{
  "d_model": 192,
  "n_kv_head": 3,
  "d_mlp": 768,
  "parallel_block": true,
  "init": "uniform",
  "init_std_o": 0.00552,
  "init_std_up": 0.0292,
  "lr_mult_o": 1.5,
  "warmup_steps": 200,
  "seq_len": 128
}
Each number is 500 + 25 x the weight over its row's rms, rounded and kept within 0 to 999. Layers, rows and columns count from 0. Numbers have three digits each. The size before them is the row's rms in percent of the matrix's.

# layer 6 MLP down (transposed), 768x192, rms 0.0843, rows 512-652, columns 144-191
106:519520490450471504498443478474487506490506518522520453526528506527475521507479526516536504474534517463481497484508513482487518484505520461483494
104:505524483474484491511465501441486522520502497483449533502516497512536487524487503442472486525525517477493497483512475477489559532468508538531499
107:534476556494501481492551510454499508463530492490527513468454473474522498502504487526526571529515480485524497507490512512470522488473509442504491
090:470458523511466485509476519462476544490483495495507531515523500510514481510448482467476516541493525491488503513502502548496492494506481514502501
098:490515516495494443520503504479451493475507495462523537553509473516504473506487515517537496487507471504520487493548495462523495558498485498536490
100:442470481518512495489499492482479530466481511530483529502497522489496454524497527493489496480540509493531512492465503547532524521507489521515494
105:493519477457558548489477522482488477533493512511512508520464489469516457492505521483562496490536485482547457484550527537506504505493479499525490
103:491478491494526492511489471481471471510497522516530501504536447504486493524506502463480493454491499497469462476541496497508469482499492518476474
096:534473502496512517498511481523487530537508494502484464468497504536479486499499488418537479548498499454503457512459465529509492544514516501502504
094:507532509512481547514498496494500492503469484498539470484479491471505489531480446482471470500538538517509500466510517470528485512474480551554493
091:469495470508512487481495452490480512485476480488457476538516529500471453525531477544526492523498489500562513520485529494511516503485507515494502
090:492503500467498537468561466543507511497477497465517495495491503528511535464496526521515499480523503496521481469592460521530522486495533491473440
096:486509492507520501500520491474534467526531467444492511519435518487562532503496534509481487501560508478528534498514543504546484509432514506510478
103:496554493524493516516457490496473503524482488484503506511512508510521458535480551528549503509476471538503507489491459462510469518535520514500540
087:484532490494505476509535496499520481437491521547495480506540518500496484487490464459510514475494466485515505509484492507504517499468490473519487
095:482474495529526521448515514510511495498474473448512495469475523503526524472478523533524505508491507473462453507520484480542504503520516519444515
108:492555468476463504452521465510534526484486547449486527518483488491503534540520488506482523526551482505464483453533510538531492466487494523493491
093:470479497490488467502465522498507540533501490497472515496472465466510522496486465482527496497484518495541458524487465521494490470519451478522474
095:489517473522500529518489569549468487514523510519489490496516528530521490541504509492475554491484506485470475466494500501498479505501492496503499
093:465514473530467480557420501502509494483488522515499474539475550491502558476465512506484493490493495489547490499470523495485526469528488458496548
092:482468518489482460518512493500521491476494507488533514463491496501543525485525502497497547498542502467496466492541489500485485485515458494517532
098:519516525521476478497522496484459513507476518509463517512493499550521506473517486510498486480462482533480491478540474469484479538513483471545498
097:482508488488514496507522479473486488461552502444514463467498501505551499526505510491508476491538504482500453537491479502473487512512503494518477
096:458501508488479497501483519449517516520475489496464525534525475534456527525536514488470518520526556502502491514428502474472525466507536538503487
089:516532512522498536524530533527483475517535455549460501488490494509537497481517465483542473500519474504478460574518495535485467538517484497516554
110:461490542514460471499474465513514514478507503515497479482528546541510505499496510520517516465480511509489486528506506525505499497460520494479496
071:519469471519460472501514497484496492492522501516481540490521500491517510492513532544485528457501475443447491501542547538510505481456477541485518
106:519531483491546515474481531496471491491530501493507441533478468518524525454543467486479522520544498482491512494493473525487518528513515523512532
096:487475496507525528499520527523491520492545498530513492475498470515472487446452516485503511474525465529505511546491467473533480520536482535509506
101:484471494466526466504463503534522540493482526509516482496511528493513477485455516466499491455545511492512510511499511524463468479549451462463491
099:517504541456548517527518495484492477474531500495493514514509513540497457482485501516516487485477497500549495504547468517533485517519479452498491
112:505469490511497532512513500510501501509479458467484535504504511491503483506469514503517487481478533488506540507464488483518512518515528532465522
093:479506497478509487463498477530543497487516560509447520546431499532472475460475493484448500490448468480491483489519480501494553482541506478514498
087:507504516489506466542508501532478477494465503478508499479444508524518464497521530473517554529487534518517500543524511476477496482501505470509483
095:481493485492465534526507515517485498503501521560489511493459550504519530531502537507487453510524494501500509480505457502525506495527520522498509
093:532452525491486467480492519471517478498523478465522522462523519505513533529470439502484542499526499450455447511459498500477470513538502477507489
100:481508457441494533502505500519485479485513515496476483570501521484526529481519507523497481472446502511517520509524487512496507517455493479444493
100:530534488484486482511459497492483528472540493496490480472482513501528519515507476487471457508472493462453494472525496512523535473480541511517496
076:512472482506514541555496496494509521498494556565465538502469487465422532489506482507422529481504494487505516500520516494523492527505477522488488
089:523496523489521484507485486484480508513490499509470517451453464512513539521491538506492522499468470485508524494473524494505494514482509507462477
135:506494510527519492545499505538502452472500473524496483504502530476484509523512527495522530473471495504518505515478494516473471523510508469482528
103:498487540501471463539485513525492449499552494520506515467529498455498553509472461480516509502531473525500481507452501512511433527502510538473565
093:490512466539518482483512493514452474493540498444475462509515525499495508524463493519522460491490501448518489495495505506501536535554478530513486
106:491483497518510503483488503508519492497468500519525493556507463493535483456477520524516481545502477480532479452494495458513498498501499507531518
098:483509461491466516529473493489491508521482525508514458472480536518490503449518535506510514521518497524492512493545491514500569509490484487532473
108:477493481532422473502505457512479456467525465484526520547540485500491530475509565492489514545495525528522516508477453503486517522488502504506482
099:437470485510525538499523518469526504499489474450486494540529505498486489487528481461518492552518465512506485491486514450493531503529509462475508
089:490451519497494511476480485512454536470469503512522489530494500489493500518509475478552517514502480514495467516511546479485510496465485504511463
090:472487508515483518463507489486511487489529486513549475521500501455500491512514544475502488518498482511492488516508495514528483466466472456480530
098:475518537502533483519541517500492492493475484480507464511491518551507489526549454506487514492469485509530475492501478486444516548488454508486471
099:486473518521504475506500531438512487522513464530490524457544491507501487517510454524516497522492463499503465494546501515471520509497507497493455
104:487474458519526526503479490474497524523526463508519455512512460515548500519471485478504531496502521506492511482537529531522453517483486495512498
097:497540505519474468480487483523486452489515511509491516469472477521501499509520443520489463490514521486464500515505490501504452476472486488483530
085:463446518529453527488498522519473495457530509514478522532481551482510548498511474475504504496540515498469508514488498466509537466505493492517465
095:471535486440521491495519515490533481483527478505465505504485501531517476465476539487505526479526541502486475519477515498472518499507506469480506
103:489452475519506477482512507512493500507511502472520485523483465514500491492515533516551514539529527558502494498502491489500464539463470505513445
098:507474476516494526508481520511502487515488527494482491502493491548517471529475521466485456536462448495489507510537506528476520511508527503488480
096:529443491484477445460489504490506447539516518501483481486493460520469549482507491516481499491508458489510539525497536467525453484454510470500540
084:515538490551511443475482477498527503469532473519486489488564476492470480493454481554493520467509560498526501483546512505495459506481537496494511
104:472548541514460533523502478503500512543504473501446449483509518530503502486495499551462527510551467464499488507567447483514486499437515542505483
103:538460453486477474500488513533523465548454454455522551492515516512482477466492486529521492530500515536516489485484476495538509496522533522503493
108:500494513486508493541516488522529470518483499482512504498469538494502528496511512497451504549483507520483519500477516504478489542494506489493500
104:509469519475494469527504513487532470496490465523505499497486522462480511506520478517469504510508483540516465503551521507541489467508476543524476
097:521485511487509491547495485488486489547516465493518495517480484501474474526500517521498510454531493500491441468494502540479495499477493539480471
086:501487487414509533546485495477522481485507503515532513482491487487477498533525472511480525516513533515503496493534495509502460461498491486493541
104:509487478487525491486514520453552496491481485513527513471505475531489477521475456492508510522489490525520541505505513456462516552493514494488491
102:516527464513505496524490502518501480507502520506508517513486503519458511418517509539511514486527506526485518479476437492480486483533528528486450
096:508459483504522512501495521514530470511515512474489513491508492527540523484465480520493445516484469499522485548464484489521574519553513514539487
094:476533494505499511508491472503442519503549529509496514501470514491449466478520529527496452507492492484485520497563503505464509515489509525485469
097:475521492506517523489466477491466532459527486494486530519490507487512504516467458504460493497475460500522498496505497490486474540509482512472473
173:527531494509483490521510499510505503481478472558487518519506507517509490490555457524499476505502514482488571496483555480507498481447487499523469
094:461458526510517519472509520487548483555515547529487479484476515516486499508486468484531505506472490537504499485507476525539559503524493500502526
104:484530447513501519519529501506505509567519532501493507481506489480531534485510483501496484454527470470501474501464508496500487543473575516497498
113:466499471501502512495505501496459497468472494479462497524485509503491512519457546495523505481508509478505564513497517527470544520499506504471544
096:506532512502442483495501501494471498498489494461525531497467487464489523519475508506493483481506496491462519536493486476495489491451527533525489
106:501486467501500484522453506515459493493478509467539516491489466482490491512503470483492470519491495507495504451503515507500509492518485503518472
101:525496518448514487513499477445512512506489526501513531523470507449494552520478514561519520508483459499500499522518494522481494535523438512482462
094:454534478489499501502520490505500547515502484515525462547484476493468492503536541523476458466520510495493485510538482464523519508472494498508516
093:525524523483480452491502495471545515479479494539515512480526490503531488470516496481514557519502572498493512437500515457492491484478474469458512
093:477482468478525521535489500477499477536512478531514508499506491510524503483469489475492457503500507496484487511495509507497533470517491467486532
109:528471505501456507506475505446528506507545531540497498522534467507525467534485518501471551480503474507522511540482500483498521520513491486529502
100:500479535514494478487514527520529520481515457478510525500451480514533493491525530443533506477495467505541513453491484453475472516494480477521472
090:449468489521532479519481548494511500502458513560490540494447484527494508479472532455480523543518482533545510476494469529527510498500504478517477
106:483487544479526486493537455489486463518491472496507523531498481459440528484478483561511500512486484481497493439527518482450508522521495498512489
098:478516517497466502459533485490512471521539496477523488473488535513465501460534508500530505538496545506542499538481486514505496492492486411508523
109:508475484478532497521502529495447496490513499516497480469493523526509490460498527507524500496442492505511523470490495503486527477494516503469476
087:501476475506530499479490490519519496523518526507488441489511513508516520527538546550543491505490508516497526459503465482530468474490448470500524
097:531479499541496533512505500520524468514505510464485488464481546541511493467483537467473512499526460511461508506526477552510443493544499500486483
100:489482436493539485508474509502488500488454474491495432506516493487525454511516523544526491513479483514477491486505511494478539448465512542528452
094:472471504520505496528486492501449482532493525490479512494495533514473461499501534455474450504503510514530525504489509503507502498520494533446553
096:505496498536472519467511560502513490491485474516533508528443545520487451532502485508509473476509569460497491490500476486519505456543516488509514
106:471457533533473458502446509502503489511512495515483532522489484543464462498491487517481536510465510534481503481479512523526527495529440492523501
099:544496468500496494516502459501528480536546492528528490479472516495494493482499542508491493523522471481514481533511515536489494515473501489507479
100:484507482513562490496554510470521509458500463505520476455554494465490483501522512494498526472572505505467461488510446491465513530535496488465532
109:477534487508480501504535504487529484514474479484493493538524485490527488464428477501504524511495497503493526496531494526494547515493510503475486
084:476495499537476482504505515426503486497511503498463505522507484528486545468522515462489542475513489519477465527460506503465517518508501495488536
097:567517536482502504484491545496495492543462523441509497535524503533481508538467485462496529505462512471503535502530533535494501509502523498516468
091:429513537474483478518467492545478483534500524441485490498530481531506501494503468535469440513473530530463518469494511501480504465495506529521461
098:471491460509521502451514503464489478511487460496520512496528523507495503539501519479513478488487517507488472472469491493468468534524470478504516
101:497436524473531473480468527451454507522483501544489498522529522509523496515475467500490457505450488544457482419511532505481477540472480507486477
102:462517528518549506541477508494517486524522494511455477508467494478513498498554492497478499519489519519464492465518457520470517483530513507509514
100:511461452501510478509502494497502512501504540516496551494446509509456487498484505502492492512484527461549506476488508519475477538458511489563513
090:493491501485491454535493498500473484496450502511546514466505467466533517488480528511516494527509466506478494519511516476510524479505467539470530
105:488509457467499481452474494511434495498554546500490485506544503528487481500487511484521498516509513477484499485512466464507465463479514492478511
096:514479514457493560478465533509512495539492527463489523455487551504497519522500493499476462506487508532463443491472532512499472499500495476454526
095:457539466519485498490467494472483517483428523516495537492461470530518535491480514524490430557531545512487540525526535556531521551527489522471523
109:485527537492506528484475478457495498507480497504477499473494510495485463509490434545492555495533508481504508470537498544518500504517480476491542
103:536529484512533514487545443492483544505542524464475508536512442506487476534495503516505517528459495453498476442525572516463489509510504530529542
091:506516535502560484506490486512520473487499499521522480492453514464509509464522480495462514514514473523518517477509518487486518482498510511464461
099:440487511492502499495464513490495469518499528516464499440506493509516524468473529491477500519463470496460509545492524517521506500476509512534446
097:465500484505505503508531473491519468466516522482453458504518488502514513531492500523465504504508529508486474537504536507473497494502504494525507
090:452506508501494506500497472483478527460507482499510495454538560481472463497515507556479539495470518530489507544493496488500469453480483454493530
101:534512473474482566533488495518495496471505480491519551489547530473491512518536498501517445483483489493478519479464497505465532475506527491501512
103:540513457508492529475469494536537512539525532505513548490518473485506472463553480495478520495525469458473526508536502473454515487494511508511501
106:487527525489520529510498474497505495511454489484483504499477524495510509534447496478518497509492472523494535486504502502503502501518488541497574
100:524480463501505483499522502528496440522517475485491518527538499464498561498535497486505474490469479472506459472506475492518527487499534487483480
103:513507512526522537513525464531485497462476503529525526466466444459512514491504530499503508527510515512545484483471501442514486456522511472538471
086:528522511509494482489472483487502476483504452484525483502530479533473497512475526521488515518523512520522511519500531510431518535482548478479478
094:500506510540509460490510494518516472513489507524482509513486513502496518473479518445462472505552516498487503478494487506489467507487506485545503
106:502485457499448536484531479507519442572501457512531498475520504485527554505543486539495503517500457489515504532505512485492504480491518517532514
156:520530452508482499469477455491524526497486477532507497493486532498516509509491534498468514480500510501497513447490489494551512451451458537539513
094:492495504516501457523514496499494479510450532526469561489479521529465479503499494509517499490486527509515504513511516505476481506499521460503505
097:519497440497546485494505516538494551466482484468494496550514496530486488491462490458517532515526475501507518473474553545509501503511498514494520
102:502507520541487500460501481536440485470506509511479521503509494517504532472489503492545475520466475531462477494537448547483440522529477467524499
103:502505484516522531458477476505520488507558556466508498520490505499488496502510488504489468485476466521531523516485505499553547509491534504539476
102:473483486489506505504498523527502495507477505500480531503481512502481537452491472460497499502495512526517498509478525423510502466558506481561465
094:484503484511515485517543570509515546494528485488521498485538505520497521513469500559480502489467500529513484476459505467542473479483462533531520
106:494496487493485491554470511451488501522512515503510533527518492499525513516517458456476527532494450524500483532522494522488458518508457500480484
101:509518592502543521483484495506514456467529529493533525500484520439484484445534481491487486527522502509515489507488489452493521493512509479486535
097:463482471480566526490481497520523500504458544494513509499521501530509481513459527522483500562497493521509486558462543535508508509504529499486479
102:479492490475465492546529499495508508523458508447503535487461492493494510497540457501516458534536485495516458493470541495473500525527520482483493
109:541511501533539508458502484474540482500469508519504495481467467489501500540475509515507498480492493474508466527508493526446498517504502499520521
106:522505493488552493506507496459550528542500515505510486454496493482518466463471474470513505486458523510494508529502520492518529464480506465524504
104:545575494508468504513515499484521503494524485504523486488492519509495515521443501493520493526501506494502461487518479510512510473517543455507494
108:490467489548520498528486511497520488503497505526482452496509501519513507513516545481508481526532506549516523498519515482486519532475518476483482
097:481522471467492488492510488480485499497472545499462450539492516489474463466491492480473498499507559433542512508519484545500509467482474493512508
096:476491476505485517514517457498500526499493475481513519490525480485491480510507517518505523525475465478491534451517488516473525462539476536533492
211:506473500499480469492476491484497453489519509524494479466467468516476505495466462472500477521514496516502493448509471494492549532499461485516480
094:537517529493478477479520512473495440538451510518519522450501490504455480536460514504524502514476519498468519488494501491522455471557539505483497
102:523472507540501510488469485522448527545491519525463484520486480525477482554464508501515466480491498493485522525504510489505538514488589483518518
115:510469527507513489535515496531505495533511553509447486478485478486553523501530489535522491509524462519465478517519473525445510491496490481485498
# layer 6 MLP up, 768x192, rms 0.0845, rows 513-653, columns 144-191
098:480505498502524519513562528559507465479532510504509484500482500477470570485496504495532493469483479540487504512526517481459462459473478507483470
107:504457516508472484517471488497500470529465492514471497507514509544510511497490485495488510462504499482518467513518483487513492466509469505491509
093:523479499514478471451528497532519520529509512513528522472446501495507499504506523504501480471492480511517522505473519467503472499471515532467517
096:482451509505511462504490448485554517511517566515483472461465504506479479474500470523450488505544457506520496464473523470518503508512501528517527
100:503566489530517484464481493496501500529499495531499491505485495510509461510482511480485491505516545513530466526485490493504465508500489499519491
100:495520478503485535526471499521514460476478494521501495545518486488555547506482466495540480518541495481524488520489493483534484458535490494506501
100:495507528545503479486482494506521487504509470520487544473469547526511505476502498529496518505500510504484498498498533514510490531490515500531543
103:484457522503512539496447476496507518480525501483480500519520483477495510512502527542486516466528549533498522495525539507521500471535454508500546
096:501460511453471463519524451543459502483518510518471546506507519560516490480534525518541490475492520468479460538485525512521475472500519506533516
097:542503537493515510506504522535501467490524497513516531492536455469518526458475504469460495505520518475487487474534506502465478494500491467497528
091:537507476502503480545469506522450501507547552532467507497506483487508437510524512517478454486478508523478504468506501559486518486538498493523517
095:514489471470516495456504516503505496541502493545485460428508500504534528492475545525490509500521495490515460545475475520510515486470494504480511
091:513495526472473489506494516494494461484482514526526493485493512528518521515493515514502516511483498488525501494518467507521487478494499509494497
094:497517508479533458468513506530511521478489490458527510515472487520454550509504511534479536494522457525506510485486440511461496524517511496501463
104:490482495457501458503553515561514489508545491522523500544499479505529534435486485501513480500554481485561499487536505457471516526502489503480508
101:510478506522529459501497495504542507477483485470509507555530489475473533500485530492536521487463499507447494508523518477516496494517527493493492
097:545465504500495491477528475470515478527508579534510483499551476539478485519525476461516491508501463480522472463561494556537516542497493491469533
095:522540549436503442495522517530547478499515539505517493473526514489514506508493531515510495512520478484531502473518500465456499501502475469517504
096:484525538516527482501506504468528515518499507521531519506532514483515470501510499517517476462492488511511435513500463504491492498483525512511485
100:547538521446513470501480515514507501505486458506449519547497472533480499510500503499499484494500526537473479465572484498523515468469514533509506
099:542531500493541523485520468472501503552541488523493466517461487520487489492499510503486504535493515513548476509551477520501502512483516497490536
098:500466502522490458494488530507521482488497493548524482494515463518428488497491488502496516477499517485500552522474465499475523461480514503514564
093:448497483481486494451498440551539466506494475481523478507499531512527479522507512480496524512513490530537432515485448508439513533492499504521482
104:471526497457471527525466534480525499513491512479481488524529538491549476540523541539501530455538517524511501490535489472526459490473495493473485
096:484503526491540507473516485482533493473537507528495491473487517496466478470469552501513529485532464489479467514506523487518522504491475481486517
076:514493455541524485459505497503523509478487547458472511516504494471496539471453520503503440493436541486532503488476479469461539507510488514494496
104:491503495527524522472517490493530507507496548545519460530520499508497526497525445520527496507504515510505483512454514527506520527499488537497453
097:542492468488501525488469486510513516472497522503515470501485491504489533503562519483551505496504492497503513463543474549460488499536484500478512
102:496506530491479523580483468471446497492490504493461483530471459491481508491496525524507521470529488520511533507480507501466511501468489522491544
100:505497465522496537516490476486526487480503528506535470501502509521488456451501546501526510504521492479501434434502474530473504499528543516472513
107:480511478497465480475478502500543482492482473500485504518525533544509496521537505490544504515468556464502517493515467508478484492515541504517510
098:472468508491514517516520504499520491529520466485509484482505506508548499535522521509561457493521477476516499472509500530536491532486505489485490
095:481480469532510517508527471484489476487489525504502510519486506487493459545499512483495515481512523531505509460519478527519556508516476506504532
099:533509515493505450507493494518513490530483508468481490498549486504501490484513519458531537502519514507507518493516472490474480513458501469489486
107:543511569477500464498501507491511488469514523476474456467523486480522516486453474509537473503489489499530461490508477521484505501496497469540493
091:485524489503502536517537504493478501530522534516452490554477494496501476521542549477522487528514522477512528508475481491484455548509509481458501
102:503496538489494440536486483465481492535474507515520481521491459531484508553507472530486524489526523474471518459476513497502485502532523498484506
081:490514522520524457486487531534505491493519501448483468538496515544534482572545506476518506508503506516508463478505505470538493516500533463502524
096:465491479549512521516498538520489488503513532531516482512517489463504512464506450560504520493528538475554517523541458502479497442464513488506528
117:518502503514528535548491471532500483477487452498536502494483513499478478522516507474547501459508458473496509489511467490486483513486495523480540
101:526591496558483510487512478512506500550535516480519492510485503497503488477524470493460500460513472533473521461486529461493536461515478500496542
102:555505501513487503484518465459515516473525502501521475493473509506471510502469492488482508534469491539494534513476474516533563470479488507474518
094:496551505514496478525480494515515496550498507488484520542489533522515519488508486526511465495485520463561489493481504509462544577488505512492521
099:548458505491528458495528463504508527457515450505503460520490466507492501502514520475480485479507448435512534498513509512477528534525525515516507
111:531484486473505523478512502499506482506522490485475459530528494512463495562496471479543518514511460494487516474515513559472534468510476478499558
095:502499478471517504520491477486499568521504506552529481513509494464525495497479552545538497503529521504547510453485484509487486469528505483521520
088:512479496511549523526482467507500511545502492479523520499477476498469525491501540504505482497534499497501491516468457471540490503480537543494483
090:500525511550467485499500486565541487490544523461459512491507488505495508495551495480522519502488502508536474523497513534497530531559495509470465
097:524493515506525465487511465511497503473517488514480463510485518546476494466505495474519522506454489488519473465524505485502526579500504480488512
099:464528559530484492540475503506529502521509520521471524512485512461489488528501465483485520506518500518536495490531512476516483500478460506484529
102:533482554498470521528499529487492492535482554480491496472516509532524482519467486527484515459461503529534481464508538502504537480510518443490557
099:455458500487511480512527505504532506495558502498476465527523521468522519459530536487507532490454467508488494491491490482500514530490480495521522
094:451516444491532522498505504481515507502518501556512480554501514520479519505514492467536488455532547503453486539488501561516488526527484467508528
101:485481491527468512537523469502518546556523538512499496516509500510497502516518469489501499542506516469545492416519528513488555493516464495509484
102:532522440480490498548551490508517485500506500492530465458500488475535516463506462474551505496524501440528508488457508493515502499492491511476531
097:495503450489493487503502497503542499486502495528549472496504481514530522460464489517458510485550454456491522489480490489572490456503458495504478
107:568511478498479496498500512537500536490532519507518501494532489469470482488481499463518463504547543522464516521474511531493522526492551497507496
091:470473506517475537514495495511484509505496511505539489481453479551473508504470479492496504467485475566464480504551492487488485462555479497492466
097:458473529508507484485515525516528497503500492505520494515517481503488504522472529484514476496500439509541542492468497506506458521503585510499467
106:496501509494513453513479504497507459484548499471495485499514527474478480489483542512519520514521531466487511491477453531514502484461464508547434
107:533449507476542491524506484449506503474459513488552537509479536489486478503447482534486508515482576453515522487466497543540520530533475468516502
102:463486539515535491539460507520439500489487504478516503499504512530468503471460523486504520421511501480507499510465444499470446552476513442522537
100:493479497496479497494523506515522472459526567492484466461520497477553553501536483491543505473525483500510535512549495565526471479509483534509515
092:485484497548543483430498524514501489449474460539506492532491552568509476515503470521540489479496479522506488515471524521520523538518494487444482
099:538474516496509552510535521533536485510522484452526510500459462542487531507463436502515507477480504474503535508503509465489528473525519491496510
107:530516510504519505458499521540491482437470449526503480492474466505467499492473538531486495492537551496490523471457492524500507457486526484488489
101:519498459516483519504500526491544500518502559513455527510516501513500489484495492503544506469472513497489519488471495543464527531534528478521481
095:487480486524509484467471489522536496475488494552484510479497522505453521510529464482536468507499517541485508494471453524541488514516489520492498
090:499497496502498522469516525485499507494471486512510503513517533470449524528472508528492538506500486463447519467512487512475466484495520490477488
154:529458480514526507492510492517509490493513519508514530536494474484456484515512514501540497487527537481540585447506501473496490471454482528520474
092:497543457501467494525502493506468469493493483457491469481516510503517503483557511489546471537516541477494484523507527522507494526477529502492466
102:514524493507485494502512543563543535500497482492491480500503532460515501544512487503510503511545526469541494490491474509512486526460509532525467
104:506488528465469502539484481514522462520514531504523486443522509521519509475500495503534501528519502495453505546532450484488529524488489495491530
097:503501496516490463468533437500490538474532510543507439489534536435495504493502470518483509453507494470483506484483518490447467500523452482514479
098:525547522522504495535503520481488461442504499502475531480522498500491513492493504510527498505503501483497501469486499494469503509534500453541541
100:488526525519446517506499502486502507484489508507501500515516501513467494535498529473508514517464518542497492519479524564480544502481518538493494
096:523518511496510530520480461515520511441535495517546484509509494477536468512476471521482478526483513466547478473449518517524487464484521505551497
098:546500517456501493523481505502494480464488495495494496485510511497477550462511501518486525504459496480487473491518515522463518485502524528505502
091:513471502465502532494508449487447462499564469539490473475553477461520531513535476500490500506508487533492484488531527469534511518510506563521508
109:493505506505476496458488472549465470487496461506504480541514501506462521568491473511479476505518441548512516513508506488482487447476534501449504
104:542525482513545497456489500456489496532464478489468480487555458515429471491452474509525512498505495504489460472481512539534497511495489511479557
092:514492486493498535516497494488537470542512509501507502491489526529472433482510503498544473463458498531478511490463499492545526512486509536464495
097:514452495501483550471537510496474468504491551514503488524506517524494494486545464501559465484525524457479480480522495495524490510521544458529518
099:486469489498528456511489505503477514507471482489445503510477491527543498516482521513502521503482538543505525468503492487470443434500487464493467
107:477560539505507526498481471485509504443522540521542551494467495475480511501500466533512498496487501506553497540533512533505499521486504520468491
094:480497503477545517523477501506523519462507524498517516520421459515509468503512430515466459492541471510528478498509524517491535536481517509494475
099:556485498449498519477533538524507488538524487472486501490515469475474477507491480476527504501551470481490490514459518524483486468491510541510484
096:519488491475480510454478500537506490507466441466472468524494558523535541528500491518493511479530487498508499477504493469490523471468503518499521
094:504511518503492540518499497532487522533455458467523511485470433504485526536525476497527503464489454474501482464498518458450493494516452455504540
091:501482481463504500487477510492426506465495479488499460518513488507512510531522479552522494525481546450527494522503468508496503472521508507497533
103:475518531462521472504539554500474513458558476470482482481471499439530530484491511519524452465525519508569498537529504520483478528465490482514515
105:514461481512523444505496508542516473471490489478476470518553476506488523520492480494463481481472463530494521472491581473489518490478482506513564
100:479505516476494509500476508515533522517467525526482523500499515493489515523483531509489489496487510494532471486503491490564495513501489442494497
106:509540518547498459477513512477488520478523532500545471528472501489484475451523480486523503498512496482513478498445542519456526509496484551475519
087:516467513441492521498502444523473498511488497463458484477471486485488513502493504526525466553494527436508509537549499494557530486523511534508449
095:495464499555472520508526474518491496514505527472512502466466494513492488486518505428463467500538527532551525512468500511499478514477536526549468
092:499537493485500489445487483503539445502527476471519510494532515515467515485504543498441495507534505481503488508477489472491542507496465499513491
109:483479513506491504553533492503507513476485522459490483462479522510528508470484512535485454500528493504497491507515523523498526473450491504467491
098:532463531471543460517501535499498535506511483522533499505504459477488539501442485481500518503484516495494527493497507516494497511526475473514507
101:506484462477544462509517482478540479485508529533500538511531504487526539485470508495499506489449488451500537524485486436541477508528518492482518
100:527521527520467527453494510506489535486521456521530459511479528534524523539515496461488535492512516433513475468520514527480510526484497462508499
092:554491482525484504492520481502510455523533485510507502501481455543479493521480551490516481488493539499540504493520510460527501558490471516518496
102:488448504478501460479488516513488528501478491495490486511538499466490522557435488509504510423547491485453512532536511516494484504493493518515498
100:466472446541515502534509512476495477518485508551544501514525455475489514467530512531503487494528464484513495485527467489503546483471482454535495
104:503489553473475457493505464509497490515546494456536475509489537498445512470530512492502548443473485502521506469493501485498519477515525476537483
098:494435534515475532490496544502517467453475480515501468503470522525495508481500475513489471508502527468511509505491465492515432519508489506496484
106:533514480459506507539500520526512454488501558513493480523511556520496505501540519487516480532473508520528498462514467493504509515464498495510484
098:516511516474508490511460461525529528518478486475488509497507493525506467535475511480530506480502522492501533488503476461492486503524532537493533
100:538505473483503491556534541490529503482471533482510507518508523522509504517477488484506469497531486504517454484498505556475539493454507504526520
097:515483525458492482498504515538535524504497475487513493483477503508520482489501514463525484499530487493504507484504520521496522496512514518485518
099:493472473481524532534529532513512491511542474498503555506481486551469454524513492477491498503506464485508509523466462536489493520489505505492515
103:521485502504483530462490516479495469486496509516481492500492486531538504486490547503504502454490531500488527443511504515502523485531489501490551
102:523490461516528496522487500518499516507577548532547567460517463494482475517467494508469527518485477495464494472466548544541528517501496485513523
109:495495493479502516507549468568486498521503502529501493483517483515480508488467448454521468497533488476501483521527493481458555495515508500485500
100:508482474520487539483511501466463527511536529493519506490488514500482459493517510531541551537506490510507475509529497457493530498528511508538468
106:506447512522452489506471522501509501533497528495472511513533536540445501460514524511500529496501503471473454507484484486558531508454493507522516
092:503469479485494534498498491530494506476494492531499493494494449452521487479514479516501494493518463501495503485536453492534502479495485501448502
096:512481522483473487540484496543468536505530466542483519521528511466534499490518548508525496478485530492514532452547494492485480508457481534553488
101:494541473548506485490530449534540518533526515483500477482468481486482463476528505500510504490551498475466487545496466511534520511499495499516491
128:541514524513510481489528477571477499473500493563544502521450513503515521449478520446493456467484501491519510474503483466478508493509499497535501
097:501496492483494557488501493523516504500461476496471486500505501471494523486495555506489505485488518473542507470556483498478521459475528539481488
095:471529569519496499512500488502497497504538489485501513489471454542461488499499520529468441510499480458536500499511510534519485486518512480515515
095:485482511453510481513535521517522487476464509535481479499481480495566494500469505514483502504532492528497503537540553475511497489495512509503504
103:502523517470492487536462509493500545484499511498433500505532489506469539468479523507533521519505488544578477503484502501525491519521525514479504
102:524472508504505468467518498512509490454524555532513491471508495495516573505502473505496507491493476508492490479507510493521525522517523500547480
097:524476503527464503533504493484516499535502518452499532504499483492537472519510527548532486503470505489541481484523433483520491500444495514514525
109:466485473511502500502507515493484507507488486461528506500500471513541519506441447488474525470501445548496477477505484514528493495476500460487538
098:496497465471508475507507483518519491492473478521484507448497494526504532517507477505467508463494500514509497491455505523460516528517549496467481
106:556488516530517519522515511514491525504547458515542491509505451486466536524477479507491523468465546495492484468514503501492510525491502496499533
104:513495504470507490484465468541515472517528477482455490482461504534525524546499499493541503512483520518468481538502482446534495529484480545502475
102:509537537505517486496493534504499505462467530507517492528504530481481490522527505555494510424449480501503482466480483490524489529496497519506521
105:517489497502474492495517510502539466526486527479481505494513477517463514495464478523491508569530489526499530484489482487520534456512511522504467
105:501516484475502551520497471496501519496513496499510480471480497484513499502487469536512495527539540511523472505472499474469474477461526487509491
104:494514488499501506501493487517506443522517449508486474491496531505505527517517483496518519518517515478510511450529481539504460484452516534513518
102:476478505509506481520498500542452479459490507517488499500482483499497527530507528534473472477534522489504498510449496511527495524539487534544489
101:496504464530471490486437529489518461485524524496451493469536510496494505515501477512527509458505515471491537468515481515537510485509451509501522
213:494480501513499484507456508495483493487489502498507473474476480504468519519476466500499459514504500491508512448539493493509522535481449497524502
102:419457503509544510558497520541503545471532466486482514518509528520516530499512519487470520509538500481542504514501470513512546491459470468530508
096:497510546549502493511517478507486507503524503517491507477468475516486466527506477499551474484446505466507486504472497534487515525467545513508540
111:520536480469471515453522498462517518499483491521499450511480524489489475465491481494470479500515456506523502510536456472465516493493520517486515
094:486508523472514502496561500496476503518565484468485466479481492516496486508499495548543535478472508489526508473512531499519505536525476518514528